Each number is 128 + 24 x the weight over its row's rms, rounded and kept within 0 to 255. Layers, rows and columns count from 0. Numbers have three digits each. The size before them is the row's rms in percent of the matrix's.

# up: layer 4 MLP up, 512x128, rms 0.188, rows 11-35, columns 0-127
# down: layer 4 MLP down (transposed), 512x128, rms 0.183, rows 11-34, columns 0-127
up11 111:123162122133101115128123096128122132140076136130152141140044142145131134140118138122154074124142121178125129130176160151136149100149148110181150122114086135111130138146147115130109126107164122120133109097117104125146138120142128129079086112156119089130113170181183116106138118145104132145118156119069126111139159130126122116150083149119145107125142136147109123163123065134117108104154
down11 110:167099142127128147110100115148165119113130133127140127128148138063097120141133112134140094102107137124101102189134111116113134143120129131121160134147146120123158111082107096134094135131074127174109095099107142153103132133122156141109153118156113129148140114071164130138089185120120119148081140147159096124092115106147129169150131124119093112117106149135135138108153176087160080125092
up12 096:112132143113111135108151117104148111137071130127124171155159151093103107142171123155127120151101145173136136127118139164150106118180150113097202157156131126085089095175149168135121125139109078110096163167095144122107101131121147132156107126162156104143103136156149151112112123113115141108127132124153144133123089127094142087131133142120143133133179131143106092117134134156090127132113
down12 098:124061104141162144140126089151147106117109113121145145102121147116095141148088120092138127087133135119101069137131137174140100180100129133127168090111124139143120144113120129112062119142161133135140144120133112099131120083149134110114182089109131154114122128124125168156153221111139136098112125155146124109089132125116125130116167123165138117139135112129137164120101116101115126125133
up13 106:135119128128152107103157142129134145125138124154148157121105128137096092164142169101151135169101060128181142115183131185105129097117147148123129138169132139110134075108104125119149091133087135144148146112123162103125114136148152177107110114131180095109117138109137163134176118152161115127119124133070154138103128168139168115120142107086142115143135113140138119102121102117156138122123
down13 108:147118134118081170129131133129134121109134126113128130144159146122106147197062132099180141134114117138152126154128069112161108101114130100123129074143118147138101131131123101104151126156131119199160094115138137127134123097094147130122138112121107074098145109120115142118119127154149147106072134149145136121112140133102181113127156119123106151189115114158101104126134100119137122161098
up14 108:140147163195113112139139096076074132104095115106135111173080109141119129142100165149097138156126136168136159104130126127148131134138120093137104094131156146149161111096162142155105105129120154088143098145170113155090121137133153141139153110153132111133128094114095126171174101123117138151132134128088153160121139163122131088111111082090105100137122119091112145127123126113125123137150
down14 112:101141126163126153157154116155137145122123137136128130163131133130153137118113147109135131170137166114087152125188105167141144058096096155130119156099133117149137140147128139135157147108161160143107134129168178168140092112122097178137116126156118079115126108158137143115129133113147135109116147137156115140125183117105079103140129150103118131145163183139163117124148134085141162116162
up15 116:134152135163111111106148133142122137109113159103146155095119115136142131128134141099093098149143097131119159116130136122099133129136127162148162117175091111147131096132138158147138144088136140127152116121116160146180127129122141142118136094140116063138149147115160118093184114145073155181115115142166122159147121142056172139109102139144109107115181133120136109085129120134080100128137
down15 115:157122131128160154112133093096109146131117120164128130139097143163133145092148113137136137120114125172178198157137114125173143110119133102104136149113140110136112131088092143160122122128126147140107140153117093134136135150136127155134156154099137107134174123173114147088135100131156073128161137106100155167172118151100159147195080141134135112137162132109145131089128154130107155104112
up16 101:125179134154133163111125157123125120119089117125082166189132153164135117131141112134096100105146119076139150089154168137121065115122174137150149089171117141115133119157154124108132146149071122126146147093129125131127162138113103143108106109122106097099095157094140099122128115114136100167130143111119129171123116171122097136095109148138165185125145119117111134140134114113149128143146
down16 109:143130110162140155154120129166149096148109104176138109152139171161167123087127088084117105125104125093121119157153142115130102128104138137127105098112162115099137092110111104122173117103111155134079108126115143132105134110136124130131139160140144135127120161143148125110129194148125136134116140140117149119087137116161156111112152129113136133095110064081092127131145178102143185129087
up17 103:132142116130158123122139116145112105148152117159121163122101152145073083170157137128154139126136195099180133134126104118124130128139134094121100155150102152116111124110126117158123139123143128128123089161054114135112092116135171112146119125138157094142134129166122108133135125131143104094129094146120165145168093150104139114144141145137103111068156128143091078116120081173123100130138
down17 104:103098103105161137158114163141157117145116131150144156154147157134152128144100163131101117142148148148144149134094126152112106100112091131119109128139099123139146145162136153164108183148127133104088162106154144139146145112122145156141150119108149145098184103101146089156120169126075141123140088166111079124112123089139059142131183143136140092129122138122133122139147172102123138119120
up18 098:134134136164127077108146114068134137107151176157108134129136121172110110136116162181150119128093135129145122111134150126117148099120155103146154128147088106115125129132136141136150157133124148118194117150146116177145113133128090124148134109142108128140082123117134094133136112112173109108165089161087152142131117165073154102115133140100157126090112129120069108130141083147153118108112
down18 099:104104140138147140180186119199114100140125113149096106095152140177163128152127113086134127111117121129131159108132123141109130116141153127148109125095146161131146103118118097137137129148161145102142103121169085137118141133144094107157147112106146099112104116111141095140149125105154115109143105131114077184111121110122138094132145150144128136123097127109132141146134179137146218133104
up19 105:118131162127088084099139083122134105107144145128154136155119138162114163141136114093147094131150089138119142153114154109099146119145136126148143118139069173129108112127185112125139144107146141147164076152117151128180152172110130111139117139129165125183138124143109111141133118120110109164153104129133150141128092168102145143150134139137102140109110093114103130151102079136177069118128
down19 103:132114191110172152158129078136125124115130147133109139139099162132148139112127093107124122136212113153075111134086136119136068125114124132125142120125101118134110123145121137110170110154134160153153134115133124118129121125128095094212113117106140133105125058118108119141109167145060156151152136105128137114141102132103133139113099110129127111122121113143121125153128167136107113125138
up20 092:122131119169076108086135140120157124140113135109163159113147116148094087126112135142155122143073115133155158162106101127128138166130131115102130167110081118143088140138182113169137093109110124089157106129088142142132124135144099120128151120165123119084103133115166105095120107120154144124168123101127159159114129198100145104112146127124101103128130127104063111139133133096132125120118
down20 104:130125132149131122147134093147154190130113103088137112102124166132145136129106144140135120191127116171090139092115145135157124124122084134165137147130109103164128106110137138124150120137164122091044133120112117112113103118113108138109136125127134115119121110125095133105113151108091102145116139137122115159168140142115146145117106138164134148108134143126126150120110248122138147095123
up21 111:118150136143161142110129153124120110143122131118117144153064121121132038112133136117103130108128132131159145110122148099149134105129120114132132090154106159092122134187101149127120093121124110138133095143093105116178111130175169125116077143150124124123104135148153126095136111138135107113122170108092134122128113150150142152148123101093113086101123143142090068145174091107116098123102
down21 109:135142116152159146123146119164125139062125098118163146127118128107109089085123143155140126128149111117143124145137098130118131113102134131132140100125133100110109118167120108145084156120124109151108131130129144103162138148157106138092182141150110109147129075102135160084077172141142084108119125110172113122119151136137096116157164203128058133120131102151141131138148141148102102119119
up22 121:116128133112104132131136099132114131104075127118156122122116146121099092146174169098137109124150128123185151122152130171155147101155150166148148130170118109085118080141125128116166118102100102104135099140131164134100103149109129139112143130136165056157122140104090137144131078094139124152126079124138173150178130134095135109115123118180132145137126171149118151123122138130150113135121
down22 123:150136164115114139103124134117081130109102131127159087120125124111107114148111085091136130147192151154162131122112112136195114071139070142112154128129130115106143098119098111090185108112125155155147123105133157120074121154117160117114147104062107131124108122112123130134112112091105097120165114098164130134130104115132127134096126111118112159123112176120146143113144094105123124126143
up23 105:144152150136102136131136129111109115104142121125121114113131141133138115132177157093128121120133136109173152140162117131092125148130111122100174172109137111119128118129197109089135112123146090134150135100124118118139113129165064150097104132174118119142082143173111125123141117138126150105144131161119153145170138106116144068158137102096148152138131066122161103126109145133149051112119
down23 110:124133176110160160142089120142103186095125125118114140090121151082135161153116134121144136177121111079124125130112101116134140100106123070133140145119158124190110114125144126123193118154100185172151153086132114109137105109148130136134133120106127150154103129119131122156112133133175099152138147109126147161135086118141122127135131149128158170157138133080132117135133147115167142129166
up24 055:116156124136102122132111109084115137129105147151149179136093160128109137115139123119148120124126124152138147106174177152146117130130153149150161145164120155107110103155172136154121116073140149112168105161140145157144116159136101157074095109195128096140114187128133151143175066126112127143123132134091132122155082143111124100138085127127112111138130104124118130126118108139123093107112
down24 050:096111125135121130147133092112171110103124124138117123125152153161121095150133140083123147116173125156121136128110078120101153089090148126058137076122131101112177130174117142148169142135174181139128083152103143108118142172098148101091109137134116090126189151093128121153160130140142118129157134113122104134142136107122124105142126126128135142135156118174140125154101136165115108127120
up25 116:123136097131128144169098151093174115131126135124115146113126114113095114123172168118163120128125133102122144126148107151087090156114110129137171135164149154116132110170125138116152123099126120127134064133099184126112185125096129126100108141136155096138131155111152105119185118119169090147148089151123128113131115174154151135110154152118148129083146130076114157153122138115155113133171
down25 109:120113140151132161179107123115137108093146142114132128113162093140152114096113190118180115130122093138121135141123118087123083102093105135150169129172117117146155107120150144136126122132134136114050125116107172104129140112174130126117130127122156157140107149122147168115142170122114145169115102140095097127134094127136126119072140121161138085143143136158146148112175177130144141131113
up26 055:113221145141126098145128123080144122140107129133115093123130187117107119148137122158128137126135119118118181136139175161113116096164163144128184119169106137111121108139141136119123119088139136075166103141122141136135115156128131162099085152149152115130067150127160122121165082128109141136163142154126147114161127161121108131125125142115127112119129079115103129128111111132123092102108
down26 044:121141095154104131130137147097192129115118132098138101096121127142139124112129132155137116128104164098060105130134139121125156102083099133092101123145121113169133119190175096108144118123130133144151139166168127136127144111153127161103125142154138112153126146136115150148106138118146118174098129138140144140097135153209151163172119145161110119119096132116106142135163151149140114175100
up27 108:193142118167150109149152115109122113149131134160129130126136142157151151129100127129131092195108080115128140143123175147142110153081125142151125099140143141147142147129142111125133179128064100120125064115069116143123128166112123141112137110176127140117113196119093147112159121094146158119141130153140112131123122119159140110152140102128163144151109161118114137153126109117129109090115
down27 103:134107135170106137136129126134145090127106143116100118120152156138148128102139149088144139153089119105131167131146128122122117089138099105075135143126157106133137125128103149117132141119109114156038136135130129122162150130145108137151100123139143152094161125131142148106137165150128178139156094150150124096148120121127184140107145150153108145121148135099089100135124231115123126142090
up28 095:109135134153130087124133122111085123093097089133143131141104097150132148133109131080159150110130123159165132152173180115122156139147123142146115124144077094132129118207101114117131099135128128118139150129124213132103158128128134147102139120150134125108123158144133127127116113111180121140131165151063121122134151110143130124120141074117147133144157113141101127158090087101138121110154
down28 099:104119128109097130147129108147149135129131142149131143164095104104127144173124122138122156084125106130128148139098134160124117115121168104133109104151100129152164119136089127124141131160134126108062134115134164114104095107210170100117135098132134120134134127097119131102138152127140171141122133117160139157169116149105156160161128088182116117164108129147151098136135169133113206119126
up29 087:134139106127095139120145140138143112156062083140119149136122147146144127189142172176114133092156115116163138141115121118117144104106135163114138150183117139146148151141143119156109170112173123075122144147142121117170073149114170131124140141129129108135091139113132090151112117085107120144138140129101165128132118121081124167146078120134094115116140105121133106095122104103167119102105
down29 094:145141118145160144173093134131146129133154121160152121125084153124129129167121145125158088168175145109099173127121142095114099117101086162135174152130102131133129129143099166168126178095103153147105148132105134110139139090121155159171129130094124101156164109110129172121112137141103091130126148083120161092126140144127115109158115150138106099155116111111170131120106128145160112106090
up30 101:157141115162132167160157120147103148127141146127119140120149125144146104132123177144137114159134095148165141101132150121120146135116119080125122080130120164080140107115141121120130177143078132141155154179127119117123125139118132129132122113192112107120134154107182107125115106108142109121138096123143170130157151162101159089153108072083120098100124130107096130102143125097143061129126
down30 103:134126136108150092161127127175127096146113127137118134116140132161134108101090136121118162172143064147094122101134114166159124110171116160159121117076101124120118114141127123121141124074121146122078106111125097122137152137093130150174128122109145153112070115127090131129142114097091120149120112093108116189144130107109147134130126138123099153111141133137113129130122198080119163151149
up31 090:105134104162122117114138084120102130119133086089133140113136120119131141156117173122109107131118111160139160138144107151122132117144117104165144117138128121147132097135129105148115140144125111093145054136107117150140105138162191130146148124135142110166142156113108110173176114088120141081135184157129151141132125151132166132167149082148132148107111122130103150094105056158154099116123
down31 100:103109128108139155187147118173134158123140125171101147154154110149135149138143136117117096124132157091088131147166130123131132106108103128085109126112141080131122154141097116120126138103119104137085144128160128137138140084144130173149173143097138096144102139113154136126184185122142104144151126130130165139117159129112100159144180147126154114113149157086122104150146168083158161134119
up32 097:115141106134136160134184113126133115128144072174122131117095107143108097103169156122162109102146130111147149159120131142158130092149131149154144108167095131133140095132149119130134170112134091112111120141111111136144114150139120148120138130166164093149125126109099116113157091132139141177161090171140153092169076150083152111159149141158106145130105132095091145128149134121169088133146
down32 110:090123146113133157149127120159157165155106075135137134127132150138071112164129159140142144154201153114125127104074146166135129108113067158121142130138092114138134103151136154143126094103144130150131119145130131135102106102145124162154138118084114150100142123120131084107109172153138110090162111148150143159118119123115140118095171142111113191149122136136142124127134116147112139082099
up33 093:126136123161151124122099123116139145135152127167120171148150122135131125193124147140124093162089124104140159121121143116122121131114147113138111124141095117134139084105112151184112182128102120129119123136083125149164111143128143142141150116110182085176129107151152158121146119133113097138195123133077118129115148144094147131147128121097115098128132131123133134145173041161132132102103
down33 102:123112138113147138168108105155136105097145137106135111133155152121129167202116114140149148161117104130112145108094127150120116091153103127120166090157074135115115142128129103148104121138111137115037150123133112130140126101139105135145132108108151119103126132130125137156120178130125140136121118117145091139134136126126126110141117128136136123125112128126143133136109211115131239139121
up34 083:125136104155094118148131133124098097141129107077116133100112097123138110143174155125123092118102144095109134170117138106107179164131109142156153081118108115133119115135151154129155154087085082087137120123122161102099128138064112144096115138154096056123146112111150111155161130136142117167136109141114140141102124153093132182137132128129090122127131103108152100135135137117162094123127
down34 090:124138103140088133134145121124094127113153147100127132131124095139101129088125131148131136100154116114111143128123121151125114105145128131136122144166115108118149124109132127090127124131124125120038106106082109111127127152150154127086144130129126094156130110124117160111131184162139081132126109147094172114137092139154146120088100098131091113129134086162161143119188216160141120142114
up35 121:117154146109121125144142114134086109125080118109167125150095124145101094141149167120134139117156109132126146108128117114195161160127116125105120061121133152111116077104147148176079139108115133111151126121125155132110101132096170150143113126156140077136111137139143187188123103108109117131158132115114150145154146162122138105144132116133111097086175107113122101096150131107132104151117